Weights of a small transformer language model.
Architecture: RMSNorm before each block, rotary positions, no biases in attention or MLP, untied embeddings, normalized queries and keys.
Each number is 500 + 40 x the weight over its row's rms, rounded and kept within 0 to 999. Layers, rows and columns count from 0. Numbers have three digits each. The size before them is the row's rms in percent of the matrix's.

# layer 7 MLP up, 704x256, rms 0.181, rows 44-115, columns 64-127
097:515432516420579534504528533492463521527523403507533488546494477544470463557536563488496534479493498463501476465504472518497433498497475534517471489443551504492580477532491524509515549493510509
113:525505544447487477511475549479478456494467537557510472505454467522463522502491460476426481561439498444487537480514492467496515522442483488479429424574572507514543455437498536497450505448547554
096:517511522486475489499451508499522510586541452546518537503470463476422471495441523475517482562522529505494439531472487411589502485473561499489471446453556470494530484520523485522482467528481492
093:530524501493476587510463480555451484510528551524460482507510473561577517471466397501445454524513493408570418533531543460494545489464514501447519520520519561534470577503478420486497436536559496
102:509494521532537573404490440465503505498532508476517414493567425513458462586503450502491543528505544500513464491452599498475528552534487500530543484543606504566486487502584502463452480529509535
102:475433535514451486462506523507481491533520476475523500460570460454491524466508433583456553499486430473570576491477488502592506526492498461462518525507568508434517488579529433448515517489460473
096:505490468472507569506458442520551518527512486414460479463490455442491541551610467466546520467505471504533415548455581479448484534521566546553457517482509437466570444507536543516561488504459451
104:459474513518476538445479477516482563470593479504448536519604511519559523545435500489532502558438566451413525447525486499525484489491474499483480506579461424558565533469501491512471483586486557
104:565511535544500559566454438506518496486503538530469476427479451535527553525496507514448517466516491470427512506588421491525455440440496461468574545548473529471455439431473407526584490487506502
096:580478496477567484525541497475527479552581444486551441473513578443490556592560470474543443537414529510472489501477532459515495506475502500468480470518550611494431508561561552445538460511526540
096:527544507525503556499531425486432550484577461510416500534553507512558444514494545548516620523506472548504461555498486526560522473540480515501554556542415524504479504520435523513513467495488468
105:524481539478484469456537499528521437520484534509537474524498466548443561541577431514509543516502511562518358557505486465389587472470500502488489477520510450499503579497436526550485508479448523
102:441442506497466526526519437487451514522473571464503473522466484545446499508470535531443439479489465454514524444478458503534505481534491537491521506473576512538490558478520561511523489511497461
099:481544538470505496505542465522505484443374453497473536451494517480421565503501453512389529456512503505461478478473446529563506489515521509515541488524504474465563489481508477522548511389538518
103:483501523484465489469535520501441476531449532493500410502500458456486498560487525467529583559477511541514427468552518484518427467536509473484443541484521572485510522475489479510430517516523486
103:458519520491506508509453462456486485514515470507546536446572496569474482504509508445432497487510522544503564504509523469429507513473574518464516528511569550474569534486487507525466508516507440
096:489480546489496464479485516534548450508481400512536418499542509525494507510435529476595533505512522487473542483481557491480513536456466528532539549501442498570486481475511518505439535552478539
097:532499460492488404500503481537505491573487489523532533524504523503466503459551484534532495433437553438497459483484465520557527522472542501498427491573509519545490491452507538457488366520539460
094:560513518519469499544503516553469495502530560458497498486474550547441547483524489494504518520521471552561469498448535524513536490486491496481522523449621550519496495506584528526505486446493483
100:522533497512500437525525429486478486469525525453535440509481543466493473526464506485444504520529546442421465501477507447476518530528531544413532489491425535496531462455519460570431476483507483
100:451504532534524532495557540544446547522503474465481523578499489526540495504542475568527507586519491511580548485498539506463527473508476531507543451435554492534478460451419478477497560487481464
098:484459506626464479478511450528509417480468488522577542533540477496431513443552450465508538484465522569526519593511613496485579522487561509467454484525541548489487463523536519534549449522485466
097:558462413589490458535521466503496551477533517553491502481471419515510476476500521476536439487505498448459436474525470574523483506493454535553488577492485524561513391467478582508499514451517528
092:429528493462409475493506528465515518578450525524475440509454541526555474465526494552497552571466509619479514487523528501459499470501546517463505531534503553438451497550487476510472549563493588
094:436515427497473546456509445458464514555518539535497485509498543593482536516498536563463493528456553469494492499519455475497542550500460521472501459479553451490454570446513531427516502580525478
093:500461459489530439549518491467460524539456528534527459514448533449491547456582413508397522518502493539484510617519483483542486460529503433458482541472452442468471567539504528598522545577510501
096:523519435511485573503451540501477509523548564577472552498485510522492519471528446566499606481475462548415526480489522502508463502565479514500447504447498543472444480512548445488502549482503454
100:479460492535501543504508594517429474490483529480520483470394515513553547571469514495447568500503520532490437452489497464487526566467480498491511548567485500442444493458459507462487526554470467
098:539490501538503449490466498476552501467503513537548471553506533459482469529606528448451583504528388565497478578522529508492499468521546463463457457540495536512485557492523533471505539476399510
103:515507544431434510597505502403470512530537451460495554481487489523533543456489470531497474490512498514589454495495501451479459557455504512536463507502487469551508489458434501433523502450518522
101:520472489529544459549479408518481484449470491487511453477539450441502476436507470477514492500566499557458554445486589532491549523562474526553489467487486506512555513502600558529368474525485506
094:510491544518497488473408503471453505479539501525454528494517530488527554487561538452511517492571419470444472548437449484520437474498512448531508480483470415557584549482506482509561487379486419
100:434556514427519540580476596519513561535497444523513528515530476612506488541486518522483475533530529459522494480506454442497539552517592557513507525457516535469445540470538524486558497434471429
096:468567414515547527443511512463590489411505518563466508501544481522486501487450477517518507449499564435582430521453471563442496504487568519474467451475497510532524488510470467521571563503468485
097:524511430490542537460546560528405512453476515500487495475496546473533555437447488524540542533460502502455468446563555524526565487506427493461463531425556466477505451494452498540567554470496490
100:549497491536514491494471473516560435523506569473540475487418468538444513510569439454478456541519493525539536473527566506455472457509505455521469486602586479462477543547495489481461472521468505
098:569522486492466468500499474494487544534548457563551576461544433515462523573546430515513439510498490503542464506473442457521523445481515519487518589504475495502413486415405508457548536470506494
108:500496473474422492429556507417508530509460499571532512487485485537571498533489504401497517536547545482450457459541488467480461474510491487586538502505452551426484485519541542505491458477450444
095:513481397486561505470532464537466480438499523482436467485509499521518493469467491500431498468451558471510533520483453439513507478556478431464527485414581544495516531487481589486460544425473478
093:458437507528394510456416488461527513533501550464527496575586440466472565469505492505569517499481528499480518534464515518511470463514516444484531548522504433488580474582463441414531456510515511
097:503478478466532548517486471530435517548494385559498559474489512497531485543473470469530479548420456504462508455487465571574434516478560483540561548490468484508479594472462521492455495591491480
103:565435528439478511553515515540513459541543433563484559471493504490466504481489468461523527504503459450494562510508528528518526476536486564475521505422471524469442508493462518638488532486516481
097:445510499435494535438499510538444457544526502515516525512452485506527399562373474499512498514531543493469468385510539562483539486474522518466489521475439499540467526426541480501515497542594537
106:519480479535546435505510446491492553429500532473502484514530480447546437505528509475520490457505549385539473549522577486463567442561462427505466512532512508436526533448489460575516538494518503
099:535500441517495519476503531434401470485505472528469508585625538483533452524505435554494491526516501472547507467473429442450567519465472471483417457508508568521608497506489474456519489411450506
106:490532489475583487488483550446537479493497483482555462562417523509492462520488562446580466530511471421483493542463509499481471499481523484542490564486550496483467463469572497450511363469492464
101:473545501517564538550473531497527496508496417462464518450564461488479445455539484533442489498493488518487471464529510481476466572478527469552558540511455472449488463537391567544576505543426531
102:527521500481522448488533552535505511456523475553460497507509456505514453526450503520497537499477469495577512503348475477491507473529507442466528520487478543494434472555449514513529534538484481
096:521493489550506525469448493527572512533480554454540392478510541410534574563536476486515514511506438547506478502567521473508514496452524487548501485539511507475528513512535440478499458492567476
109:501486486487432481513508486485454448483493538523491479492472535566517496619522506540495526504491456433496582489501507556564559520494499544600499504487493537559428496470426458511467417464516455
095:501505562564446536475505496488529533442497434444507520547458508434540532542596439492438547472439514559431485460429459453519527534496536578532469501539480551447558501467502466453530490551543564
108:519503538463553508473535455502493509502532482496517518490422469515487549536532409526532490455522468452404519492507475517534483510540527524478463452488490484466487462467435424486569467509493547
097:485551577483547473518476446502442518474477525426544460518447536452536514505504531468515502479555387581553475507526479448481461451553511560542402495507515426518460393567535497469537455454417544
096:487582528504568487484599498469492426467477529475518521480481422550495451489481473567473496559477446518507520455523503490463489506458541527478469529568451470550482535505478498497528486478469546
098:518537507487481470416494452506495471454475487543470505570552604487512587467477603492453577616499507529541431510461599487550486496482495418483533472526474481526568530524530434527436511477492501
092:502486458530534485471518492513502524585563498515566490457485515433471539499434429471529427499385509489545443544480497507499493555452575484465515481433528558494480521513501523517542569485525475
106:536513463600601537513459496513474514508600499513493487431484433433539496524552494423459480521492525491496476532471493534513459520577540481500426495539459488459492462487539423550513535503449488
098:486462510479493504535526413474505433490573536536499484510555511486481506421534491518498578466461556498578446507504465496528497523407484433503472527464601478444583557526543581505490509500487488
101:452544521473471558549486532484454442518492501456444503550438485478593515524504460462403515527546531438440516539486493529486484535525515466566459451476444477647502442492529456487468514518525492
098:533449535508493558474487461461521508481493475536528542506452481553503549451500508524449545490522474482499527540578536506417480535511502506462494508429509622472450529529363502421442517472519485
097:499517508524493509413503569522510534529510506521536421460507465431525580492492550518499511525430499494502475481468485562426561464520478461494458429492420492527419480471527515549506483497400487
101:462509500462522552525490524589491460448502453493529492472433478554446476587484547558447459463492423432495499511479541482462504460466536543407513494571451593531472474529470542484505471465452457
104:534507504495500540523481464504424524499470517539477488458503496522560539494446527507530495484514507590601481445516452492487476529471500543535520474537528478535519586477509488508529494475476493
103:591441526516561550543548526531470425577487511496486524533509485464466422480485482523485522536514532573485442504447535531495526537471581445437472531506535499509508476505423500509545556473420513
098:519470474487542536544443567456479501464534579501465399531514462490479506545540472428503488458492417395531479515533465516491505541564508459498486534500492463532568523523506495484504580438521455
103:479532514533491480474557500499556505507518555476466537502452520469490525526498515464479557524544498516562500527569495470589438534486547468541517549475508501520482480542435481513503448462499522
106:520462457497437459518490516520430501551495462474520527489478504483423568517506461504471505477530478517513501549545476467454566416453491445459583522462523502534451376586469531455561535419602544
106:477499535545472513522503495517489560496540525482477529535571513481454489483457415523520470515543485543612469485503427517481471469494516444483480547488503502514524528565536464548462508462505454
099:418556447535549563502512469552503522511511521475559447498541489500501446483490543521497498469536524438524532551488481512490417520532436453479509491474400426500460495579492498441528403500481562
096:553523521546473513513514501525520533464527519530506498560486490447425487454470455590525513498474474454481444505499460515552491444480430585496498481427516490525509509476554476532454458417519487
100:535539452491543564561604468491519566494440462407476447485515506475526479455424491523424510444457533560504484464568493502454566502461498473491566570526501468550505499482461508469481514526572413
105:506525546437535481556475487521501521484547521526473497507472479488465512477511518456524534474570497542464481493442437443516576475497530463481508494472483533449505484515445486497431502448560513
# layer 7 MLP down (transposed), 704x256, rms 0.179, rows 44-114, columns 64-127
097:555521468494562540529527454443546489455514511473525424432526472563538495509525534482514534529513542494482479513530520482527538572519461509513444500593507543563446471555471471473519491468578548
111:516488514509460455451504501532515446507432520572510545527501496561502523473503495500577538559484522499461509492542478443466437505512476465445472497564487524487423486606508430495458468489514490
096:474530555524567442478470535492550496446566495497516497474562522495528513453447507420554438451464464542486467509517513549524546553516517509455530542475454591499496449443504430511538442462466463
093:491546514531487511502510528467467544453509508495451497477442532467495542510521528516478536501468538501459489473453485519527493572521499440542480510506478455424565433470520548495494733425503495
091:511518481411499464540527422545515526530493467488478526559451437546486538533479541464508496483450432508474490534487523473524455458520453430550479553481506516542493540511472477480552276501562495
105:485556487503519581471591484485475462423521529508484480489557499456486461518545377524525503585463498528491441487498477480513501501494491497486513490525438503538537530479509510486490518423488520
097:543508541492555546539484508530463607571547461490497472471507540538466527485570486516547513533483451494491476447512542491494548478444528537560533474547463474455454546491457495555535591443563504
100:498496555484436438403537460536579555544566479428523520543512532458540493520455533540483426544536511493467535500521500539414486537503509438485493477532486487479541533527488547527499547448522580
107:454490507444402456445466519405508506460491473523468481528483534461476476492483535515450450502623433492458478483431493469566476499503539513520477484441494476579557539547510471454526572482508505
097:583479515491448465502504489486488487515487543511490459441510520486474525543556526534453493514470540551482521537485567492545496417470502427533517469567510620504421513503451477466516506456534528
101:513437523528437532450552493549514498474503519504515570528458520510433523444538468405508400411554408423528537536551473505479498453470571509385455470548544520475542456499465464571459528509511597
104:470505476503419471538529572529429456473482528552492493494485490582475536473365471465456555491525491471531463588483568548492466493508495505495500500501513534485479561487423485547558447541496504
102:468515374520506442490450487452549548463469384468492456446534517484498552517455509469448497505492550484474538505490478468564496514512487592482477543539478475486502545476488543494507446457508506
099:523491555468514507520546506556502500552531465490503591500493522435519500479539529508527453544546531516530506499487502509465458498523587472536526484436532509525500456494491558539520396558517417
102:479516461544528505406505490479508524505463491558523451651482442458435564479438497503561441516505515532461503438494516480518482485542504440437455528496512544485502458524509491498504493455486576
104:477542501490427476486502483476515551561443435541452502517475427487510421513537469524527484499496466539522549476549482512549561413522489528529468462492461471587560498465524482507557419521488521
101:529486510612503482590555486483517478498539472490482513407484546554515396504467560595522513533474505540528470504498485514465484516537455466497502517532500535431490534531475475493524488594519520
100:448500524508469529533522477499455427482484472573496464566525472510531532527564497500499473546479476492504472500474390524460445481476467469435496541465518492420504475548488540522543489602603424
098:520518546494471557534580448507486530478540543506518474496494523456528528529530499518450422582545535472466517514523494447461528472471481528462537537540508458541483554504516485549469739487501537
102:459543542497566483532512446503483488515508553550499489516544559459478500541518451439406487476466400554550545482490509507495486503512498439525509463511512488478510466498473524452457469514483512
106:469563507527510545540492456513561512524424556458477463434504511552537516516513504444486491498532516506530446509471484458447459534512510553471399514505494474520515597439446503559449603480496532
100:514494472511479534539541467518535514495525387492544443428516507445516467452466589509484551404492530530550522478584527480488527515495510468545533529461447442477506435454494508472553484555489535
094:443488586534489506441461537501586443517480519478441509532502507473540519533567522538544475548495449513512462460441505451596453505457529444549478515547483555460523482580513565526433493538570493
100:459495491476468547535475461445529435499424489582465478471508451514498525431521514532476469393504453540434560538525525536501539564461547501593529520501455443558561486441572526504474490443547499
096:522490460496474515491422488478576518479439486488528582486466475413546473467510549485438541475547471507522505501474470499435487483521467535396379520484468468534547469503543481479433455488478507
097:457525483551479462572445459493529517536506500509488530539545458453499578452497508462500486519445532535462503405558440457501521523501490565535461486520458508521579491504498492482473663488449548
100:456514521464550461555521439449515445413472495442536490534529518475434476498479478502479448536435495478546468426520494495469495477407467495538493387549460412502512513443450440542476496471532543
094:530470504543438572489500493495424452520499492555483509527463497511483493474495513524536488471564486525545531462423487517478520501515507455433438472453510500551477503494525585553559483432418468
102:532471507491501506468539479466498513467380500460504547542548545528448545556483482503487541488497500495549475512525470493556466491514541546531561478420523450559462591506515474497446674529517471
102:565533512485525482583504603472547591505492539491558480482548479444470504438482485473414487444510507405511506594573556487540470509515455570541569514477574449501466513516546465511499674511520543
100:483543432416468534545517541529496533527430471520450580480482541495635517493505498562509566522481503489543493497531461498472438518474494455541506458501544577520523512534498463521536502469539547
102:553463388493503485428444471509469531555493530482526522588480487527477453508542512551461564586513501450495583484496520495434489460504551490481444460403471439556506422554479472529457397454472536
101:470494456463509439541497503536523561409456522502530529479541511444543508536486515564415533540440479457503466533432483476582483463599500568481461462491537520402488511566482551525486302511489565
098:498455529519453508463528490500440503518517511504490546479458443464491486517510520532586441571639522467523603490497496506420503530534459504469486493434489547513513570520445552529483608508482512
099:526492471445565461567471536505479495417504580534477530448489496452479485513499484480467584497442521530467567479460457509564580457522504489480492542496461430446511505513476498434543571497437508
100:500502512481473556451442438533484603474488488487425485503579504506542499511568511500443454550554528457485481467552483487477532466510492452474484504531503482521535467617536531514462589448535463
099:465564493538497482445511490498563517485481520514502517451471515556513531492483535579518448485525463505490501455515532490546487555526535461502526565497528409553531497578448477473460522517529494
100:479498488464462484468541549457466503521468527527475518541452486532492496476497501467458455484531455468562508552519511475486492497644549501465507563513530509445424438514475519461513357438485545
094:481571429423520531498499519434476515480514490472515479444461493544507545515554532519474496538546444516493541526450460512481427429620472495513495527460480509499567527534498493476501493497527439
089:497517487470531525534560476501477513441479530461494612481473466543474422506538499499466531474500492496557488449494511480496544518486462538584533462522523453467519481512532523604416507544553505
096:527507515502479481594399529438511502491557501499500442568477444513486545493509526522511496500585484517507515490480561471517517514469428550568560454501512583414533450504499513484451456538510404
103:509489535521491477454459504558482491458503487459581537550551536442571448564571516473506461492475558453518466515474485500518471442486422478522532501534496484498530522576536437478536526538506448
096:571429526485496504475544498504503514479433469498467503452503478456556503502482402502441452554459513538495538513425535497496542502497491529451451518520548462473497511482473517406462377533502550
105:550488547541516487523498499488543485432456566539543507548460475502512480469467528460523514544519552554563485426525419481458449496440502495496523460498460467596453530490518449433510478515574447
098:479497520459512428500438472445516477532601543548461483475468481511471547494497517455492482517481443496400539583476528509506509523502511563483513471420517602473553525486508478506546580547436514
104:515499535520498570483499438524477498573435439476499545437495440510541500527456473540543543476550493463476519544552507529504431494565481483417454454496472575498541558502494500501504625535504494
100:491501541451504441502493550388496544468541523521526549480469449495535544495569515486491471470532483413494572556501484530448434459460525424541524426568477541468427466490494469476478462539521487
101:509469432494486471519490470507504486568491505469531459448485524487503496522502458500485405480592446495460565532498516477551505500501431389526442495541488563501518542418529464492524571450590501
094:475540496410475559457479535463525441528513568506515498526532532479460518536526497548514455487519490568537509513512474480542500506415499545574457529580502499434489541568492520493538445494487595
097:587506503540529547428481490463523515547570481581513457528500540470505492481488501393531526532471511487456497502509554508471514500566512513452494429479452508496430542544560481518457494477452479
093:530527507441420438530456498502532493527527452479458555459444598517462506487445485556518443531511533544534481505502457529446503549503484531493520432532480512444508483520524533460473374550538510
097:558539505478446395512464490531509545470481492446534411530532487481485551519496523515600438479488542520436514584477419478515499453547473539578474444518461534481493473437530475548514520533508458
099:555538470465481538518470507496462497491530440472488494479438442494471498496514476473447468471521490531531520577536564521478421574493490444517500503443475539524506535488522511544550472428512446
098:508495515543465421483485549496402458509547484558432461532473548546482368468493494469474499530487529440479492530562420538515494590533519518466547565508532463429487496480574498462439516507454505
098:508535520534503501513499408482545530475467442444563473538497475501513508473492486530510417484489491527499511587487517476512546484454524462549555476408508490490566506497499471416525449499489508
099:514458518491486500464476534491500510446571468489470485499535510566455523446504546429527511509527476494435591475509507511586475543507483482509551443467488498455504533542526568525513777550500485
098:547470548533487496459533491490551467498537493460504494501425449511500552539449518468490358492536549536487557408492464502514516553538483502471473537577421492489536471505507513418569559524480473
102:422515527505500521522539481489533528591573532476500516516487437476509577451403488484553484487476475553575472499461554538499540492488523493514535518444522490444419485521463536530461532548432503
101:502583444504514505515505515504487421454559521511437573512417554511523477507496474500561514491479511551487512520444495474549456480482470489498503471503469480463537452506460484447517433520571524
102:486469568536474496505557494480487442501462502511589544451521554603430524520463518430494488572488497498525530460525509490531499494483597477531478532550547528530506433498442547538483512496535522
101:517536490505443442493454540515529515460495501528488483512490479546485450479535515492533351519450468466495508483582469484517568504536449484504463453561481496501544480491419473524521486515482514
103:541533535531496580515468476460472466555499517513551543465529534498542504557473514603509484501454461459446495475478551468482497479469496445538586450489539509537431410540529488522494468553493485
096:504520458546482486546571435442433601546488521529456505552496560536459505502398544556520516558557626559487534431457520532442437429496422484520499475461569504463408531472511602578560401515494511
097:566451493485536530500492439554536559521511529467570490490523493501485553469447557500511481524488540528576521516493534428466604528421559512561553507469474512525526429547467520492512582517500574
097:520532548518486549556575452475472501410482427493514514515541513475462512514456480555478454514595533492477534475509509459522475546445505534456548578570474443549515569513459505492515497515492540
104:504453530542542525449518510531483433506493513484457437468539570485455446503506470454546501547514482517511537441531498531539462457487553516569492527564543537473535519518503454544487450511481456
106:514482539499462565431505467485513528476383523492534524486521464534503519555515473470514457449507497549498485455542550471437431425503501511463581468545507456463465525546446531458548610509506524
105:516578515513562508523537486562498594452507509405494515533552452552489534451430452587533532495526497450515483488455500492467449507500522485503569474476482500577446526549514430535524551431518506
100:595533432537532501461452519492519443497478505475451500541538461494480481501551496534463502558529492479496528514413520548531488535408508494545443559459551482482450586477541405443508577505496501
095:489524538514503525466468480484509463499497505598519586483476501551490412464496480433505461458531443521462539543453511556444574470479502447418486560552497527492482528502567432498557514520460528
102:453486526490471475488436418522496485516462420483552527475497473484525477463505518576520515475526544532490553495533467567480560470514545492566539504473457509571550473457451453508464406497435486
# layer 7 MLP gate, 704x256, rms 0.165, rows 45-115, columns 64-127
099:501455497555476505441556474443466535443472422428540562497480518520474466525475437440504515432453473447487475520541479580467518522508461516558532533465474455472443513623488505501465480522520527
098:478538463431455490413518424490542469498382524481533483484472511473464428498508470581517500467522511513534474449457489479505521536535540447477503559496508490510535521563470547528461490542487519
093:501523437468488521542493394497475560603529528496432465502500491489598503498465506519459481580485458517486419435446550524580532505502562496529542484480476494498549504494443523486433569473503432
099:569491500422520469517505523539530483480436505564485570557495624533510475467454460498494562405472477562529462479524478513477472486490470507449563478447488512406554531564468442518477468480484527
097:472439487501496548532424417487519523487552532474492470524463442520513531519506478500539505477483585506458511497476509510429515528532448454519497492458421435449443443495454515462447426566511443
099:528464549472507489446530465456505569533511544486561560472629515534523532504458519479482518546520510494485531500494533505560470544469489512485484526475575478514532471421524535413503463446550485
098:542542519565497545449488497522466442522553429461517564453510525479504553481536476567501513533472486493496413512512502470477485542521437493419522540549523459457479488544511475529503484519539494
102:540571479475486492457540509500519514552456457440488482536491522488546528537438462437536536446469513410424449433490513497551524503566454513459468544395506504465448487536600566556484521553516523
098:457463540468560521432490549534514438449475513526541500567479501553601528390403443478458468430538500500540516526482457557441525539515489508533579498496527444551536566536498533551495516497472490
096:529492482499510471529532531537464516533488485559502425467519489512566509488539486504504439616483535563474538485530458485533478540531445548496500528427471442559476551435529532493522562483478465
098:503478565558442488509465518504563514474451546495486479460421487545488510455521482424466456475520483558567439469510571493473522490503426471495484510527472583525523509587524469426524436514516552
105:494508491485541558468478520559497426572531453530493553448539534458505398494551483480531509517540465526469471527470472455451555547473561502493507443478538513495525481462428474571542431441500493
101:487536488508520494574537486511572505499465540519481480530502465522515521436496449482449461504420488506453495516504506515476475540505435530470516520467535497396547514524539446531518561483529560
102:476492561489393507501546536451529500582514469514566479469527508544494518515468506510463554459585500492462466525518460561485478511518434490459458406487481494578477525497492420531543442533472507
100:468569481517482563511441508561460494570551502505454462441474564498473486515551481536534454491477489551483548528501495505477571506459534484517491425508494479479550479503493492513444451498410497
098:543506484469473431459544430495541572510499535521486464439497514492498560507488481476473498416553570567435488470433533473545497422446456478547516542499495438486457494480457458445461496488572558
099:571517478518541486438515481494492493559519469487524488495568546525483517517472459398491476475478513517502437498486518477465502533498515558469586560453445524475465510453590546481527547497574511
101:490535490484462545454546454510537523486451505552437543420453521493581469560479431495487525413476502513539481443501536497485499517544503508467459501537539512509517551468490512487540483550519478
099:572533507435497505535518550493512470431531414509555506550460495489445443514525487551443543444490446527513480534603493553460519447446469486416522506488491527444559539515449446485493463492415532
103:465546459461517529499441516526514498533440537547465518498501479536510469511507540527545508480496527454548491514418496521472470505497463452479543502526466598502450488462522510471572438524517498
099:512497520542527449494473488481539515495505531511545466494450537506494558482441584479467476546496555562483478476537514567486470494489418507489513481487501485563486584445489472505538517490550466
097:572508489529492520429530442481579541523452575475434482463445486472552495463516530494484479509438491519479498508530520485467501487560485535472474445535456498583485519443418486452435477573571506
097:544555520502544459496507443630513573486475445518518511496489475455522416472561476543523569520492495490468484517488566470565466477403576540545473500485467460468537387584455480487500472562475526
095:519531483514500471539473513493556516472395476498536478524507515485520538464437503504557428512475551498535488542404449456490472501499437528503475460413492600548515478514572436482476497451465534
098:569494537513514437499467505426523512472519478460465448485477435533527504540541573486444468504488464528516504470474431542497512492522543543432523596579487479467473544546560391517492523534478539
095:520484528513497496493428498485437501456535474536495438484543508418443528474515538435481512517530459476510453505507495473505443488467510547567536479442572530522525524522440486523526509486441448
103:508440524542536518518555460454548444533482405443482586479526510473485499520479513450500588507508501576515559465468542457386547542478478530527515520532494538476521453508550528490498476392504516
097:385497506513494560475498444462519482548533457467552470501448516412520480392538467521443479578565484544546408494460477513456512478469406469525508492510510520449514496496449421522458436557486511
102:480490526517494504478543528576544542485529443515462576501517425470482497504519429488490521502506497484528532618452415460492464518509594500448509510483510481479465476463470545517488486486563534
102:587498459472430478524515589503607499459508495483454464523460441495507474482531513510541511469522534450485517555513521578493471475519539422477522499507548486493430524503517444571494480473579479
099:523497383426501495487548444526474514513435445487553557453460485484457507500505545494480480519574557509491518559482501397449475458514514473483520511485464499537483491436498466513517530497492487
099:529481511523507553458462527458553531561516504494515556462487473545509448532512548492569549451522490524525489481532521532449398499456515461446552488451551462591503534552522492504460513513476503
101:494451524525487474527472458444532398512497523559523548460544519424525497514537579507428492420554544480472463463502494472442567507417359492509519493509476456453528562477467525414500484545487524
100:431440551473468436590521516568438431465482449548449475464473459487474515530438472528502436511448581462456534490532523448426525451526483500519499567509484487453509503447544511515496467531484445
095:533478461499457490506453473571462566540526479531497514519528506517493533460503487567518535495518505469529494465433450477414481483555457498504497523486428493525506509428471502484497479499490457
099:514517547504516477496435499489489449539476531514519513442522481511455458494506520505512517474485594539495488509505435590496494437483504519516459515498531526491528431480473459461536491542520507
103:505555505450407498506541514519484557540504455489466561484536490491519506491440557459523555445407493464482507497504531532545508506588501501535491505421518465450512485551504457453491479442493529
098:497426468504490535432482526521573448508559494418486498479561548547533527480495558484542472466456441486517545556479512454509458478485524432503524424550448488528504522522489419479528506541532490
100:473530552453458523474432486502534539541506497456421483465583528553583579510481514534507478458528530496493530487477459514470471476489456548569564528543445525501504521516490528487522527472529480
095:512441490479456489489451472525428607497457418440502460491565480439477511491501361550550503478535538498538484492541545467504522522486423561461560455536505469469484439517482424568495553509485505
101:528467530514566492439524475446477467476525496551489561488484547515429460561569516476489587588514491502383561477478496476526525472536523502442547525523439497456529497479449487499462542494535507
095:529536501472590442530531414538483437526438503486472530491510532478548528455515502448539494482491490515518442467570515499579449534552488498515496522475406418503493499546468492468518523486502504
098:614460505587462557556530536495503521469479508468552518567453525514493523513479450468503571529530440507541464496504455525500460516454447470513525478529434513549546517549521447398476429479531537
098:555437487495464468539478489550436486479507537474471462477483490521544487519487553566590573465493473602538506470512445512499434550513530554468502460472464464496535444499489508527482444525593490
104:511488589546512493460454521533499539493473455433477486490561458496470544497481461451498532502505457484501506468523412547526562478445548530519492467573447511555498525541482540510473528578474494
098:534535582485527474481460555430544533480475456525558566534493519550478499572452434527479548545567514483485521534524458506443524504551450488459434563489452546455466526439457461472509490432477480
098:496418482485419560493549490459479506542490472500451534497495481428504451506484472535535535522505537450460516492516475529503435539543459472440451495528465611471507439499497551530475557515543488
098:493478556536504553483534390448491507510418506490460468454461435529467475461444556510480604524455479522499515531449541517488514516479489441519464499538474490529508485514482519462545478469497407
108:472517465499491436450485468507561560494430497504482552541560585465494503442525466468485456503488560551523471494535497465447526478529485483450496540478513391483487512539583476505554444541515477
094:495460550505468512465533462489530494509434531459421527522466563503466525463514547456460466473567457417565498441487491482427478476428516527463555476489475482509486523506523498546479482449507466
108:446544577481467480543472461499544523549505553510541445533493465499472548498561493536504435571476481495485554525459460625441536534538404529500479534414570539425446531507508490513513532469542482
099:478519508462548554504503540503554553497409453512510516511477530510447508464552468472473477476505411481551455514463482524500442468553460498460487549492546559497477550494418495571537487540451508
097:508531558512508492559524524492483539475537527469455535447473463505531468521505522444461456544467535493532492555555446553465466498449524611537519449491486559463550499506555600485505483504464563
097:518531540495495437495470509464519459500479400515479460580456543506625453574520503490429502488471564516481546517479494547478477508470577514501443509570461445457485530515504463464407481425476465
101:464470461516524498541583514478423499571474522571442525504483538412544463470462463499499480435511561516539521497515546457444472398521526526549470476570459557509501449505503474495558551470508509
101:508484545437509469426543432495504513487479562552430575489549462535436533455512536552534507467467517481427473420544507487449541535502447498386544534565499497498552502537510584520504418525523524
098:518504446468550561531481525526580421552458499533552475537506435451538515463501499452569521506559551547434540530423503607448408508519492532493457476514472502512493501545515523454462461522464487
101:553519462446500508441517514491489537515467476506461527459451550444525577471479441467539481448465535546537500598444506522484380512504527482503480441500548545552487524463454507480433466473536489
101:598484455498493521515515547493504499497469533421510433510499449503497499510417495461406519517505491483427484484471549575511446520481489461522585529525453516510439473495497416547448512498554582
100:453494497510555480513544518432521493494558599483510473460497556457563566529465513513471522502458503521490504476478444546517502502475506494525469494539518479492463491507493535464451513577442440
101:574512494526529540450513428533503517498509451587491540475488574499437483486519487531510588463481587477489527538518523504479484463543428521525469566475461576509486509467489490461541489436534506
098:514437519455538510511541505520504487531584458448523530498525473525546473524494459484497562545477455410496501537505507521384420501537547484465548482482572553491515511539497492539513517516529514
100:543560465559467456466518514460513580466495499539459477470442503430485514487543505484509491495498532504588446417527484472532491531459545505517556418458510538427558454502456489546472449455546528
096:525503440555456522408466521508465500565504433522473455516472482517471529441474466522535577492546534496559440519590491473478431520460491473482423453483486519465495462518467490506517483503551531
102:577490504557565509478560445392487520519483542518446556530510497574438576519469525474505443467414524554539488568515453563519540531420514505491459491524497552437551490488564507499436496532505508
101:548490499536480573509531471496560549543519516532483552544531562575528546529430559530622549536476471504511494458517547441562466526465482458503513485574481460519491445469474433466498423562467515
105:475496448502570558449477505513556468505556516428464434435453507481538460526546528424510575484426488491467500436504503584487421471442521501482503430499512470526488445470488498508500475502520517
099:453499548456475484420477496556469546470514511509470509543448493440472468443516493536464460539525528530518535502411415502455538536492470490512507508550468474476503520494455440560458470536528508
099:473560482472430515465561485441545502488479441470524519480509530531500519466471520494528450484507508543499484489489536516513547488470485544547447555498464535537500522490532493452518498411512472
100:548481478516449503560566497441525571516484462562560472523529501559436485423481549480500519529534432469465522448452548521519487446445451469443510547534516407497467560470484531516455461481446549
108:461496514563553506475514549483546479494497450435447513475517508501433579670488517515504483459428495542505530538544461483469492508483468492409466565448489464414485492445570473488529449534458559